From a checkpoint of a small transformer trained on Wikipedia: vocabulary 4096, biases on query, key and value.
Each number is 50 + 12 x the weight over its row's rms, rounded and kept within 0 to 99. Layers, rows and columns count from 0. The size before them is the row's rms in percent of the matrix's.

# gate: layer 9 MLP gate, 512x192, rms 0.168, rows 77-88, columns 0-191
# up: layer 9 MLP up, 512x192, rms 0.164, rows 77-88, columns 0-191
# down: layer 9 MLP down (transposed), 512x192, rms 0.162, rows 77-88, columns 0-191
gate77 090:42 36 36 71 39 60 38 69 32 47 66 42 56 53 67 54 59 38 44 50 48 60 33 29 51 15 24 43 56 68 62 40 38 56 60 26 49 42 36 65 49 56 40 47 59 30 67 58 58 49 66 58 50 39 64 55 61 44 67 40 54 29 51 58 53 57 52 45 70 39 42 50 30 49 34 49 42 51 55 79 46 52 49 26 40 60 74 31 47 74 47 59 55 48 45 59 48 53 39 40 55 40 43 54 37 53 60 35 58 37 36 38 43 56 63 34 50 55 55 63 38 53 43 80 64 68 41 31 45 27 70 44 56 49 52 63 42 50 68 33 43 37 51 37 51 38 46 49 40 46 42 62 42 67 62 44 49 45 42 44 40 67 43 75 47 56 51 48 34 62 42 46 48 78 46 64 54 25 63 50 49 53 30 38 74 47 45 52 50 51 42 46
up77 089:65 54 40 42 55 38 46 52 40 45 39 38 53 54 67 38 53 46 36 45 44 52 66 45 26 35 30 47 80 56 43 25 25 44 67 66 29 42 34 37 32 75 47 53 46 42 39 58 50 45 75 49 67 40 48 61 46 49 60 44 46 42 40 55 62 52 60 63 44 59 57 38 59 68 42 58 43 55 33 29 54 43 60 59 54 42 69 44 47 35 60 56 36 66 47 46 54 46 54 68 43 49 48 32 45 62 66 43 46 38 59 41 52 60 57 60 57 61 26 54 34 39 61 72 63 50 46 53 19 28 53 51 64 36 45 48 41 54 19 56 42 40 36 54 51 54 70 55 58 49 66 62 34 43 61 40 38 56 46 48 28 41 60 71 46 44 50 48 33 50 49 59 52 80 43 51 39 58 58 45 60 33 34 61 28 22 65 37 61 59 38 61
down77 090:44 52 42 62 49 40 41 54 48 57 57 58 67 65 46 33 64 45 46 41 60 42 35 64 18 53 54 63 45 67 44 40 56 44 46 37 59 49 50 80 52 55 62 62 66 51 66 67 61 45 60 63 58 54 50 21 52 45 40 50 50 38 35 59 46 50 48 59 54 36 41 50 32 58 60 37 65 49 49 70 39 75 46 29 31 47 63 57 73 55 31 41 37 52 45 69 49 64 53 58 55 26 40 44 39 55 56 54 42 57 21 36 53 42 29 58 78 29 46 64 33 55 69 68 40 51 52 37 55 36 45 49 39 56 72 67 46 31 53 60 67 40 59 48 29 49 52 48 44 44 40 38 56 47 24 61 54 63 57 49 46 42 55 77 49 48 64 40 53 50 57 31 59 55 65 56 61 39 63 41 40 46 55 42 69 69 14 45 44 57 51 55
gate78 095:48 58 35 48 57 40 46 46 64 61 35 45 66 68 54 49 45 53 47 60 49 30 40 68 62 41 40 49 52 45 53 44 35 37 35 62 41 67 39 38 63 65 60 44 65 52 44 31 59 64 66 68 35 47 32 53 42 57 49 47 30 63 49 47 47 56 47 49 42 54 51 60 39 33 55 36 41 63 78 37 33 42 46 64 43 30 46 67 70 99 44 39 48 27 36 34 53 52 29 54 66 52 55 60 43 49 44 58 38 51 64 51 55 31 61 60 53 52 45 18 64 55 55 52 57 41 42 35 42 52 59 20 71 51 46 29 41 52 58 81 50 47 48 55 44 51 45 46 39 42 28 42 44 43 55 45 43 43 28 56 47 54 60 56 37 53 63 45 48 55 54 59 63 59 67 42 49 38 45 56 42 31 56 62 63 44 48 33 50 71 53 85
up78 098:60 43 32 64 74 41 49 52 56 48 53 54 50 34 56 45 47 44 60 54 64 43 51 50 55 59 44 42 53 67 38 51 65 38 38 34 57 51 60 66 63 56 58 62 54 45 46 23 60 68 57 59 64 42 60 33 30 34 73 29 48 49 56 67 47 43 43 38 41 37 64 54 45 41 50 32 86 53 32 67 51 30 61 50 60 64 38 51 36 58 38 60 51 57 42 41 43 57 63 74 64 60 58 45 49 50 63 34 68 28 54 51 63 55 57 40 45 46 52 60 56 32 53 39 38 40 57 49 39 45 43 19 38 52 66 53 49 62 58 73 36 63 29 37 56 59 52 45 55 45 52 46 57 66 43 49 47 81 56 41 73 51 18 42 87 61 35 53 57 72 69 56 51 46 52 36 52 36 61 49 43 43 32 50 33 45 49 64 37 48 58 59
down78 098:32 48 41 63 33 29 45 41 53 47 38 50 47 60 44 44 60 60 47 64 56 57 53 51 35 58 52 48 47 20 40 52 55 27 53 70 45 56 62 50 49 63 49 51 33 32 34 23 69 70 66 53 40 48 26 51 53 54 67 41 60 51 52 47 70 57 52 52 52 34 48 49 31 42 45 61 35 52 52 62 69 44 57 59 46 59 60 56 42 42 67 43 56 52 57 37 60 51 43 43 31 25 64 55 41 56 60 25 61 38 79 58 63 57 35 58 09 54 47 45 40 57 51 40 45 41 38 73 52 39 28 50 42 36 40 63 44 44 29 43 62 56 17 59 38 63 60 45 40 61 62 59 35 48 61 38 45 47 41 35 41 65 42 34 49 62 51 44 45 48 68 29 48 39 45 36 45 50 61 50 38 51 17 38 38 47 50 34 40 37 42 45
gate79 104:55 52 38 40 57 52 68 64 42 52 53 47 32 61 77 41 34 63 51 54 42 40 49 61 46 32 52 47 37 70 35 46 50 54 41 67 31 44 44 26 49 52 40 51 51 57 45 49 66 48 41 74 37 58 58 73 59 33 47 45 53 61 44 48 52 30 81 67 50 60 59 71 46 51 37 48 51 33 52 81 27 47 67 55 61 48 47 49 72 59 52 42 43 57 54 53 39 41 46 62 52 63 46 54 64 64 72 28 49 59 54 34 49 63 63 52 71 37 73 37 58 72 29 71 46 55 58 55 44 42 54 47 60 70 46 45 70 56 60 16 51 59 55 49 43 52 42 57 75 55 59 33 43 59 51 60 64 61 40 43 44 54 51 54 43 31 56 43 23 74 45 34 75 47 51 54 69 52 47 60 62 26 52 63 50 43 57 53 49 46 53 41
up79 100:55 23 28 40 64 54 79 33 63 60 65 36 39 55 47 51 38 46 48 37 59 54 33 51 50 58 60 44 56 58 48 60 45 47 42 55 40 61 52 53 50 70 39 52 63 46 37 56 55 49 63 65 54 42 40 59 51 49 51 62 55 63 42 65 46 54 31 44 32 65 41 60 78 57 21 51 55 69 59 48 60 55 50 49 53 54 44 43 41 66 81 15 69 33 51 49 36 34 45 29 59 52 25 49 45 37 39 70 70 59 54 39 71 62 53 37 70 55 37 39 33 58 61 54 52 59 41 57 48 63 35 44 62 62 56 42 76 47 65 50 40 39 76 73 66 54 57 51 52 51 54 39 60 35 50 52 62 66 43 31 41 75 42 46 49 38 51 50 64 52 52 48 43 69 55 49 30 55 46 42 69 50 37 52 60 74 37 53 63 58 54 63
down79 099:59 59 61 59 59 46 51 50 37 58 33 32 49 38 32 60 58 35 55 62 56 45 47 64 65 55 56 64 48 38 57 44 51 35 52 35 49 55 56 51 46 56 50 59 44 44 59 75 66 53 43 73 44 46 49 55 50 70 57 77 27 65 69 59 66 49 58 47 65 31 63 53 56 55 45 52 54 61 64 62 52 65 57 43 37 36 52 65 53 60 43 61 52 69 37 37 62 51 44 46 44 37 50 36 52 56 54 46 49 60 59 59 28 49 48 55 53 50 56 57 19 40 68 27 61 47 41 42 47 47 31 44 65 66 43 31 47 52 55 25 28 43 54 65 30 63 53 78 64 58 53 40 48 57 52 47 36 58 35 31 51 60 67 47 37 63 54 52 58 48 75 22 40 84 37 45 54 47 24 58 62 42 21 27 33 29 45 57 51 53 42 36
gate80 094:36 52 47 41 47 56 47 45 52 22 50 43 39 55 49 68 47 41 36 45 46 47 59 41 43 40 41 44 52 41 70 48 65 54 17 39 20 63 34 43 64 45 63 59 38 59 60 41 63 73 68 61 36 61 42 54 54 70 45 56 61 33 51 26 43 63 31 63 26 38 47 45 47 59 48 49 68 53 38 54 37 52 39 63 45 54 41 46 40 85 74 31 57 25 40 28 54 72 52 59 54 27 41 48 37 49 33 46 51 30 49 38 63 39 67 42 44 49 74 61 47 62 46 50 51 59 46 38 48 47 41 61 55 30 42 67 42 36 43 46 32 54 42 42 52 53 37 48 66 47 34 22 34 33 45 56 47 61 40 40 73 44 46 49 46 62 56 55 53 51 37 41 44 56 44 28 69 56 39 65 54 54 52 62 44 33 29 43 62 46 55 37
up80 097:47 79 38 62 44 52 54 56 44 41 39 50 67 52 73 44 50 68 48 51 66 45 51 45 57 54 57 51 39 38 39 60 61 34 61 51 53 57 86 36 67 45 44 48 66 62 64 40 49 52 49 58 49 48 58 60 31 55 28 63 69 45 54 51 60 43 64 31 46 56 74 41 61 49 40 55 34 56 50 58 52 61 59 61 26 69 52 67 46 35 54 49 44 33 53 72 72 32 50 53 42 56 52 89 35 68 46 41 66 48 44 42 44 57 45 37 56 42 40 20 49 49 58 39 51 59 59 54 50 64 22 28 47 67 48 65 37 38 35 44 38 75 58 82 33 40 53 32 59 49 67 57 52 40 56 48 51 47 47 34 60 62 40 65 56 46 34 67 31 35 61 51 68 70 56 54 42 42 49 46 56 56 51 53 39 53 59 68 47 44 47 56
down80 083:33 55 26 21 63 53 43 49 48 51 37 63 44 71 25 54 57 64 43 63 59 54 77 58 31 73 45 57 31 57 53 42 35 30 15 37 48 60 46 71 75 52 53 47 52 54 42 51 53 55 47 41 44 67 52 48 45 51 41 37 46 52 50 46 50 47 23 48 32 49 49 50 46 50 51 53 58 62 47 54 64 71 48 52 48 34 42 27 47 66 56 46 38 59 31 65 66 57 47 47 65 46 50 61 49 56 60 36 42 44 41 20 45 39 39 44 52 60 58 35 62 29 59 50 56 41 54 61 45 32 48 38 52 55 25 47 59 51 61 61 56 60 37 38 62 45 66 40 36 67 48 28 44 74 46 61 56 56 56 57 64 42 64 34 54 58 52 30 50 49 21 60 51 62 55 48 89 59 58 47 47 47 47 58 62 45 40 24 65 49 49 51
gate81 099:63 57 57 68 59 66 49 38 48 61 74 45 65 68 64 50 64 53 48 21 38 52 58 57 43 39 76 59 47 36 83 48 43 62 30 37 41 42 50 44 54 35 46 61 56 34 51 69 49 58 27 55 58 38 49 34 84 60 45 61 55 31 54 66 40 46 49 54 70 41 62 41 58 40 43 47 35 76 57 49 47 61 59 41 27 52 65 74 36 29 71 43 60 37 44 57 58 47 51 63 56 53 58 34 53 61 43 47 60 45 36 52 42 68 57 51 56 64 51 67 63 73 50 51 35 43 53 32 54 63 48 45 45 51 47 48 53 44 57 63 67 58 78 56 65 46 50 70 33 43 45 41 71 41 50 41 52 51 61 44 36 41 39 48 58 52 47 61 42 38 36 53 33 62 58 49 18 56 45 37 55 63 42 58 50 47 49 42 52 22 39 68
up81 101:50 52 40 39 45 64 50 70 59 56 39 66 44 65 35 51 49 38 54 48 49 55 53 40 38 42 48 55 38 61 58 66 50 68 71 33 48 63 50 31 48 48 55 53 48 52 58 42 44 47 55 34 55 56 56 49 40 30 62 44 51 36 49 35 66 51 30 53 61 45 47 34 47 77 24 47 40 57 53 40 65 66 36 38 57 36 54 50 85 51 54 28 62 34 39 49 49 57 60 67 71 62 36 60 45 80 62 50 38 37 17 51 39 44 37 49 56 27 35 55 73 73 55 43 47 60 52 64 35 66 57 68 72 43 56 55 60 47 77 53 48 56 52 41 40 35 44 39 59 49 72 44 61 34 50 59 51 48 47 51 76 58 48 67 80 46 57 37 59 52 63 59 46 63 67 39 44 58 64 61 67 52 69 61 51 60 58 50 57 45 51 29
down81 104:47 48 35 55 43 36 65 68 66 42 43 60 39 58 61 61 68 52 87 16 66 36 35 47 44 51 34 59 43 45 54 41 24 43 41 53 39 50 64 33 55 59 54 57 60 59 53 36 52 45 79 45 47 41 56 34 67 30 36 51 58 38 63 61 30 46 38 41 55 50 52 64 60 39 53 26 50 52 38 66 58 54 33 56 31 38 41 71 63 35 53 59 52 49 56 47 63 57 68 55 73 50 55 35 38 51 43 54 54 53 50 54 61 44 46 61 50 39 47 32 81 52 45 48 56 57 39 21 55 47 46 48 55 60 37 48 42 44 44 48 46 57 36 46 31 33 45 56 44 38 77 48 60 32 69 49 38 41 43 63 67 42 51 59 39 44 40 61 43 30 35 78 40 59 47 46 38 58 43 44 52 47 54 17 40 61 42 31 68 43 52 47
gate82 103:52 58 76 43 25 42 69 55 80 39 63 39 46 46 56 55 58 58 69 55 26 44 58 61 66 57 48 54 51 35 54 61 65 49 57 35 52 62 67 38 54 36 49 58 44 49 47 36 65 41 39 48 58 60 36 50 47 49 44 50 34 61 74 47 48 65 55 74 46 57 58 48 50 39 47 44 51 38 59 57 34 57 51 38 42 42 52 58 39 45 59 57 49 50 55 62 49 41 27 51 83 47 29 56 48 52 40 42 69 51 28 39 38 32 62 32 37 73 51 32 61 62 47 32 48 27 41 49 64 37 72 26 64 37 42 53 59 46 44 71 74 46 43 58 73 65 69 43 35 35 51 45 35 55 39 56 27 53 42 33 40 61 30 39 49 52 45 61 26 64 60 54 52 51 61 66 49 44 57 62 29 63 58 53 36 34 49 55 39 46 44 62
up82 105:45 55 34 61 51 37 34 41 49 34 60 20 60 49 34 43 52 63 43 67 54 70 72 39 48 41 47 60 61 28 24 42 48 36 51 56 62 53 49 44 59 56 51 38 36 53 60 62 40 53 56 65 39 64 41 55 40 48 36 49 55 39 60 59 38 20 37 54 24 46 59 18 52 55 55 59 54 49 47 68 53 64 60 40 52 58 45 39 53 47 42 31 60 43 53 48 57 67 45 41 55 58 55 53 22 46 47 48 47 77 34 42 52 83 60 63 38 67 50 30 46 33 55 63 60 57 21 46 47 38 30 35 57 57 32 42 34 51 62 68 55 38 46 82 40 45 47 32 74 54 63 48 59 54 44 68 60 58 57 56 53 67 36 45 55 45 55 39 70 43 64 53 32 45 50 53 33 38 52 38 51 52 47 32 38 44 35 49 41 35 47 56
down82 106:46 42 42 71 62 61 65 38 30 57 54 37 59 35 52 76 47 76 55 64 19 57 62 61 44 50 39 39 67 52 50 50 57 53 58 48 54 53 69 71 50 40 48 65 41 52 78 54 48 43 22 50 44 51 40 63 56 53 62 62 29 76 62 45 65 53 69 42 52 57 38 44 37 63 43 40 60 63 34 82 57 57 50 44 60 62 60 35 51 43 71 69 78 44 53 47 62 35 48 40 57 53 68 34 44 37 59 51 51 37 30 56 64 60 44 53 52 59 53 64 47 73 63 53 51 63 45 58 54 46 58 50 54 53 41 55 48 59 34 33 57 69 65 51 74 50 33 41 43 73 36 34 35 48 45 48 52 37 64 34 41 38 48 43 51 63 47 54 60 49 44 57 28 51 43 56 41 77 73 57 50 60 63 59 47 35 56 38 61 44 45 63
gate83 091:31 33 44 37 57 47 35 65 71 44 51 38 53 76 41 46 41 41 41 62 51 47 56 54 48 69 42 57 53 47 43 68 60 80 37 57 42 69 89 69 38 61 48 57 53 35 25 46 42 50 34 47 61 53 37 65 49 50 39 55 37 49 50 49 52 59 58 41 40 63 36 42 38 38 62 73 67 64 43 41 67 50 59 55 50 65 47 59 48 72 61 64 68 59 63 60 49 48 68 45 54 65 64 32 35 81 50 55 58 27 76 47 53 43 58 43 56 63 45 50 54 45 37 47 37 53 39 28 56 68 45 58 55 39 56 56 42 55 53 41 46 38 81 54 64 64 47 62 49 27 40 43 36 54 57 61 47 65 54 46 57 51 35 50 58 54 55 40 47 35 56 55 65 32 54 48 59 50 47 53 72 32 40 51 71 33 35 52 64 51 79 53
up83 097:47 58 34 55 37 65 37 63 57 72 71 41 43 61 47 53 74 47 38 46 29 62 67 51 34 40 62 52 73 31 33 53 29 39 38 53 53 45 56 49 64 50 54 36 57 55 66 48 59 53 39 49 49 24 59 55 49 35 45 65 54 59 37 46 49 39 52 31 33 54 48 70 50 53 58 45 67 26 58 58 64 56 41 74 51 42 46 36 49 52 61 50 43 28 56 42 48 50 46 69 42 53 26 38 54 65 40 52 45 44 41 62 38 76 47 43 37 59 41 59 57 55 47 39 20 61 34 45 49 55 62 46 45 37 52 71 62 53 43 50 40 29 41 58 30 74 52 44 40 58 63 35 58 61 51 47 60 51 71 44 61 47 53 53 50 56 42 54 67 41 45 32 49 49 57 45 35 01 48 74 40 42 48 57 30 62 70 49 63 67 63 57
down83 086:55 73 37 29 48 47 40 57 42 43 51 52 71 51 45 46 31 53 40 26 56 57 52 37 47 57 57 53 50 42 50 37 67 65 35 50 66 61 69 42 61 39 45 51 54 41 35 42 43 59 60 31 34 51 53 57 53 41 45 53 35 42 57 42 56 53 36 56 41 59 35 50 51 33 43 51 53 44 49 55 54 64 37 42 58 28 38 53 59 58 46 51 45 66 53 59 58 63 52 46 38 61 72 31 58 40 74 36 52 60 61 31 52 23 49 32 72 49 69 23 51 57 37 37 71 52 35 51 61 47 41 64 65 22 53 83 57 39 43 70 52 32 37 20 72 48 27 51 69 38 45 51 40 41 27 51 62 52 34 57 41 29 48 49 36 75 67 34 52 36 46 55 54 45 63 48 54 40 34 49 47 37 43 52 57 30 46 39 61 42 45 42
gate84 099:54 69 49 44 38 22 53 46 49 53 51 64 57 49 34 44 81 53 60 43 27 67 38 65 53 56 35 54 39 41 59 54 29 39 40 42 35 51 55 63 54 67 50 57 43 39 42 79 28 31 39 43 47 59 35 41 48 66 42 52 57 52 48 29 58 50 43 45 60 31 64 37 46 44 70 37 44 41 71 57 55 55 53 41 54 76 36 57 48 40 51 70 50 61 55 49 25 45 38 58 45 43 51 63 51 42 53 31 43 46 74 64 58 44 60 44 60 50 53 47 65 50 49 22 68 51 61 42 56 62 53 70 48 33 37 40 80 47 44 38 59 78 49 46 44 67 31 63 62 42 40 21 50 50 58 44 59 56 64 40 79 46 40 46 41 45 51 34 68 33 53 31 65 59 47 58 46 54 29 52 35 50 50 56 45 60 41 38 63 60 60 48
up84 096:51 62 71 52 56 53 34 49 33 61 42 56 74 51 27 36 32 57 78 56 46 47 48 42 46 62 60 66 55 32 45 62 59 51 36 40 64 60 41 54 58 61 41 44 50 51 52 55 52 48 55 43 51 53 50 22 57 55 45 61 45 67 26 45 46 49 45 35 65 24 64 42 41 60 73 50 74 44 60 44 57 47 44 57 72 53 34 34 50 57 51 41 41 53 54 49 68 38 64 49 62 52 50 51 48 56 17 69 66 51 67 37 37 67 46 79 52 50 51 48 49 42 64 52 50 54 52 68 43 53 63 50 66 36 32 52 71 24 60 47 46 26 49 47 53 34 52 29 29 56 69 60 44 50 38 44 52 72 49 52 44 56 34 23 58 53 47 45 59 82 64 28 44 62 55 67 59 61 40 38 58 61 41 31 40 57 56 33 55 48 40 53
down84 098:60 28 28 39 62 41 32 66 61 30 49 40 66 42 59 44 61 65 61 64 55 32 40 57 45 49 38 48 56 56 51 56 45 71 50 49 25 46 74 60 43 54 69 49 65 49 36 25 52 44 54 44 53 65 51 64 65 36 64 27 59 24 53 68 50 52 75 46 66 42 60 56 60 39 49 50 65 54 70 42 54 85 37 40 66 48 74 51 49 62 41 32 50 71 72 43 52 36 73 70 52 59 61 41 46 50 42 48 39 52 44 52 46 45 72 69 41 47 59 40 43 63 43 74 32 45 35 55 46 62 49 53 53 41 71 59 49 60 48 47 37 65 55 65 67 42 44 40 57 50 50 57 63 49 39 74 50 38 38 47 38 26 57 46 60 55 45 34 45 41 42 59 22 38 51 35 40 55 43 47 49 51 60 43 43 65 38 40 39 51 38 56
gate85 093:46 50 45 56 56 57 63 52 38 48 63 35 22 45 66 50 60 67 59 44 44 27 58 21 43 73 25 66 51 49 44 53 53 64 48 65 62 48 36 37 68 65 56 62 66 39 63 35 37 34 57 42 47 53 54 70 57 28 31 58 26 58 56 58 63 56 51 42 58 59 45 54 57 59 67 55 55 42 52 63 35 38 41 33 48 33 58 55 37 64 58 59 46 31 60 51 44 57 55 75 52 61 31 39 40 36 79 39 42 51 46 48 37 46 44 53 56 46 56 42 47 62 34 68 45 49 72 39 58 34 66 38 50 33 30 32 56 67 69 69 61 34 57 61 59 45 37 44 38 63 51 47 35 61 46 57 56 28 65 48 46 35 52 60 51 56 63 52 47 74 55 52 43 45 57 58 54 43 60 48 62 58 45 52 33 72 51 45 88 64 42 43
up85 096:51 66 50 51 51 70 55 29 47 47 37 41 25 47 50 51 48 40 67 45 45 43 55 20 52 31 27 51 49 43 51 60 57 55 30 76 50 52 57 46 58 41 54 61 60 56 45 65 41 39 36 35 43 65 33 67 61 36 39 69 29 60 46 55 57 54 51 47 63 51 30 36 13 47 48 43 23 57 27 38 56 63 48 32 56 49 52 50 27 45 42 39 55 38 54 52 45 66 51 54 69 42 62 44 32 66 48 37 38 52 17 40 63 51 58 63 39 39 52 57 46 48 49 50 55 35 50 44 72 61 52 61 46 49 29 38 67 46 49 65 16 35 66 65 50 66 59 50 39 65 66 62 49 48 44 31 53 42 72 57 45 71 44 46 34 61 48 44 51 64 53 43 45 60 36 84 46 54 48 56 50 40 51 59 38 45 51 32 52 54 50 57
down85 091:63 48 47 38 77 45 62 56 62 37 45 58 55 63 40 47 58 57 59 65 48 55 45 47 41 67 65 61 55 40 62 54 44 22 72 49 48 48 39 49 66 54 54 70 52 51 50 42 31 49 36 60 54 52 35 49 59 63 36 38 44 40 70 70 43 58 40 58 34 57 60 54 47 46 56 64 73 51 47 56 46 52 49 21 57 56 38 48 68 69 50 29 54 60 45 61 45 46 43 39 30 54 33 56 64 30 51 63 56 56 58 29 37 44 55 30 67 66 32 43 47 32 60 60 28 45 41 49 63 44 51 56 44 40 34 46 47 52 12 27 44 41 58 38 49 53 19 51 56 44 56 44 46 56 37 18 63 72 58 42 57 33 54 40 38 37 50 46 55 76 46 68 72 53 34 39 53 52 48 56 57 51 48 52 60 70 43 65 66 29 65 48
gate86 096:48 46 48 61 60 49 32 59 42 36 62 47 76 62 36 52 52 59 65 59 43 73 60 49 30 32 41 49 54 17 36 55 69 69 53 48 57 36 66 45 48 66 46 45 66 36 52 79 42 74 48 56 48 35 41 44 46 53 36 60 48 65 52 47 43 35 76 59 61 39 58 35 48 31 39 65 54 53 33 53 43 48 62 69 53 25 47 48 52 53 57 39 71 61 50 65 46 48 43 70 54 63 45 40 59 47 72 37 41 41 57 62 34 39 55 62 67 39 29 43 50 47 51 53 45 55 40 75 46 57 61 31 56 56 45 52 67 50 52 32 66 57 57 50 72 43 19 22 48 72 60 60 55 56 57 56 68 62 56 50 40 44 39 66 41 51 43 76 47 41 60 60 57 52 41 69 52 55 33 31 46 43 58 46 35 42 39 70 54 64 51 55
up86 094:54 33 32 40 50 58 51 42 70 55 65 36 43 32 39 49 43 51 50 61 36 41 66 37 49 41 37 48 61 54 41 62 48 56 60 55 57 31 41 39 35 34 54 40 72 56 33 69 38 70 54 38 51 37 45 55 36 46 43 35 43 49 33 42 70 76 54 35 63 40 66 54 49 51 27 64 53 39 59 50 50 35 48 47 41 62 56 55 47 45 55 39 52 49 26 31 61 50 81 57 47 46 43 53 70 33 37 52 32 17 41 44 30 28 51 44 42 65 55 34 40 37 58 69 44 59 48 38 55 59 56 53 48 52 54 68 63 56 65 45 49 38 57 60 47 40 51 50 60 49 65 65 49 68 34 82 58 67 26 35 66 43 38 56 61 23 37 55 70 60 48 32 45 48 46 40 51 61 55 60 55 31 44 33 66 46 32 41 43 64 47 57
down86 092:28 66 46 26 56 32 55 62 54 58 48 57 59 62 31 42 47 62 60 48 39 51 42 55 34 41 58 53 60 29 43 55 54 33 43 32 73 42 55 57 44 49 47 65 47 61 48 48 51 78 54 40 56 43 54 63 61 54 53 49 65 65 79 51 41 47 46 51 29 45 59 46 47 37 65 54 48 45 61 72 62 42 29 48 41 75 64 64 56 58 45 41 53 52 46 72 62 69 31 57 28 64 57 63 69 33 64 39 39 35 70 29 43 44 58 42 46 55 72 65 45 64 47 39 55 52 41 40 63 46 65 40 49 36 54 38 47 51 56 51 36 41 40 54 64 61 33 47 65 58 69 35 42 33 40 56 43 59 65 47 39 48 47 46 34 50 43 26 46 86 51 51 55 46 77 41 63 46 25 55 66 34 43 51 37 38 70 44 54 47 58 31
gate87 102:37 71 69 55 45 36 54 51 53 61 45 44 55 41 58 59 47 58 54 39 33 62 40 63 51 59 31 52 59 58 42 42 48 65 49 64 30 54 41 33 48 61 52 46 65 50 48 46 70 76 40 33 77 52 36 44 64 62 49 59 54 62 84 67 31 57 58 40 57 67 49 56 73 46 57 30 61 41 39 62 40 50 81 55 52 64 49 33 52 47 42 57 49 42 36 78 46 38 59 54 77 36 52 59 59 45 38 52 52 50 65 55 31 45 53 45 23 45 50 48 43 68 33 43 43 57 57 69 32 42 65 41 35 28 41 47 44 53 44 76 52 43 39 46 52 64 66 67 54 31 39 34 56 60 43 32 57 49 39 58 63 61 72 65 57 69 39 65 41 44 47 38 53 57 55 45 50 56 34 55 53 72 43 59 46 61 71 70 36 51 56 42
up87 102:39 53 50 40 46 24 40 29 53 46 50 35 42 62 50 65 31 27 61 47 52 42 37 54 37 65 54 56 52 52 43 56 41 53 60 53 55 38 40 59 51 62 34 53 49 44 66 59 50 54 53 49 24 30 38 44 49 40 50 39 49 76 59 71 41 50 45 38 66 65 74 36 69 43 62 60 45 63 13 39 52 56 41 43 69 46 56 50 48 56 52 46 37 40 61 71 74 55 54 52 34 31 75 52 17 18 50 49 59 60 67 51 50 62 52 49 54 49 65 45 43 53 36 55 50 36 74 58 54 52 57 68 69 28 45 57 54 34 59 25 52 46 44 60 46 38 50 53 39 35 55 49 63 43 55 65 47 65 39 59 35 55 47 35 62 62 46 52 48 59 60 52 41 60 57 75 45 72 43 45 45 35 58 47 77 50 54 65 49 57 28 68
down87 104:67 36 59 41 51 56 49 48 36 53 51 44 67 52 63 49 49 34 42 36 33 52 66 44 63 61 52 59 63 65 58 67 30 48 34 70 73 52 46 66 42 48 42 25 58 62 48 57 44 54 42 57 35 73 67 37 46 49 44 59 56 53 45 56 48 63 71 68 73 38 55 58 42 50 48 36 45 63 44 56 59 52 49 61 48 62 47 58 75 57 39 48 58 52 36 60 55 64 36 40 61 57 26 46 46 64 37 56 49 46 43 60 60 58 43 63 55 70 55 64 58 51 49 55 59 26 59 41 60 54 51 36 48 52 70 62 39 44 51 54 61 41 53 50 56 54 39 42 54 49 48 43 43 31 51 28 45 38 47 51 34 41 83 45 48 47 40 54 80 36 62 49 56 64 48 71 78 08 49 40 53 29 48 74 57 50 66 61 46 65 65 15
gate88 089:55 51 51 67 36 49 53 42 69 69 61 54 52 51 49 52 68 37 52 58 58 36 47 58 38 64 54 45 81 64 44 56 49 53 54 55 49 54 56 57 45 56 44 54 43 29 57 48 64 67 39 59 58 60 34 38 49 57 43 32 59 36 49 76 61 25 56 26 45 34 60 59 76 50 47 59 66 27 61 60 38 49 41 53 36 38 51 74 43 50 70 50 41 39 48 62 43 59 45 37 58 56 55 79 53 34 60 41 37 31 33 51 36 47 49 58 37 44 30 45 54 37 38 40 47 27 73 59 66 26 37 69 42 65 47 44 70 42 61 68 56 37 27 75 58 44 67 66 60 59 55 43 50 65 35 69 42 41 50 47 35 58 64 50 47 62 53 60 48 30 52 58 49 31 46 30 33 55 46 68 29 58 51 56 58 57 47 58 54 45 30 58
up88 100:43 42 47 76 10 44 59 31 61 52 48 57 44 44 48 32 37 38 59 72 47 31 55 46 66 54 51 59 48 39 50 48 51 38 49 41 55 17 42 73 29 48 43 41 58 45 08 49 46 64 47 54 71 45 53 42 35 39 58 36 26 62 29 59 41 42 59 59 47 61 69 57 64 52 75 36 40 62 63 50 56 62 61 56 31 61 56 43 58 65 60 45 48 54 50 52 50 55 60 35 56 37 49 31 42 36 61 63 45 45 44 48 48 34 25 56 43 49 45 57 31 51 53 62 56 34 48 62 54 34 42 57 46 35 53 42 68 42 33 42 38 42 35 31 56 60 40 47 58 52 30 27 51 53 59 51 61 57 38 66 40 63 74 42 60 50 57 35 48 36 82 47 52 47 41 69 40 43 42 34 50 46 53 58 49 66 58 37 49 51 42 60
down88 096:60 33 39 43 67 41 44 53 65 54 42 43 54 52 45 60 59 44 53 40 48 53 66 69 38 32 57 44 56 61 49 44 56 61 44 29 34 66 70 73 62 43 65 49 58 51 32 46 38 48 56 64 60 42 33 55 54 41 47 44 70 65 59 32 48 51 60 46 44 37 47 70 49 45 45 69 19 22 55 47 38 42 27 55 47 46 54 70 65 41 51 56 62 43 39 57 43 52 38 47 55 46 44 74 68 51 48 39 43 33 52 50 39 63 59 61 58 52 32 50 71 52 52 62 39 48 49 46 60 32 64 56 30 49 30 54 57 50 58 75 54 48 30 40 49 50 34 53 29 38 63 64 63 53 68 64 36 35 28 30 31 41 31 53 68 52 29 51 46 47 41 57 48 46 45 23 54 39 45 35 68 53 24 69 58 28 36 57 59 50 69 57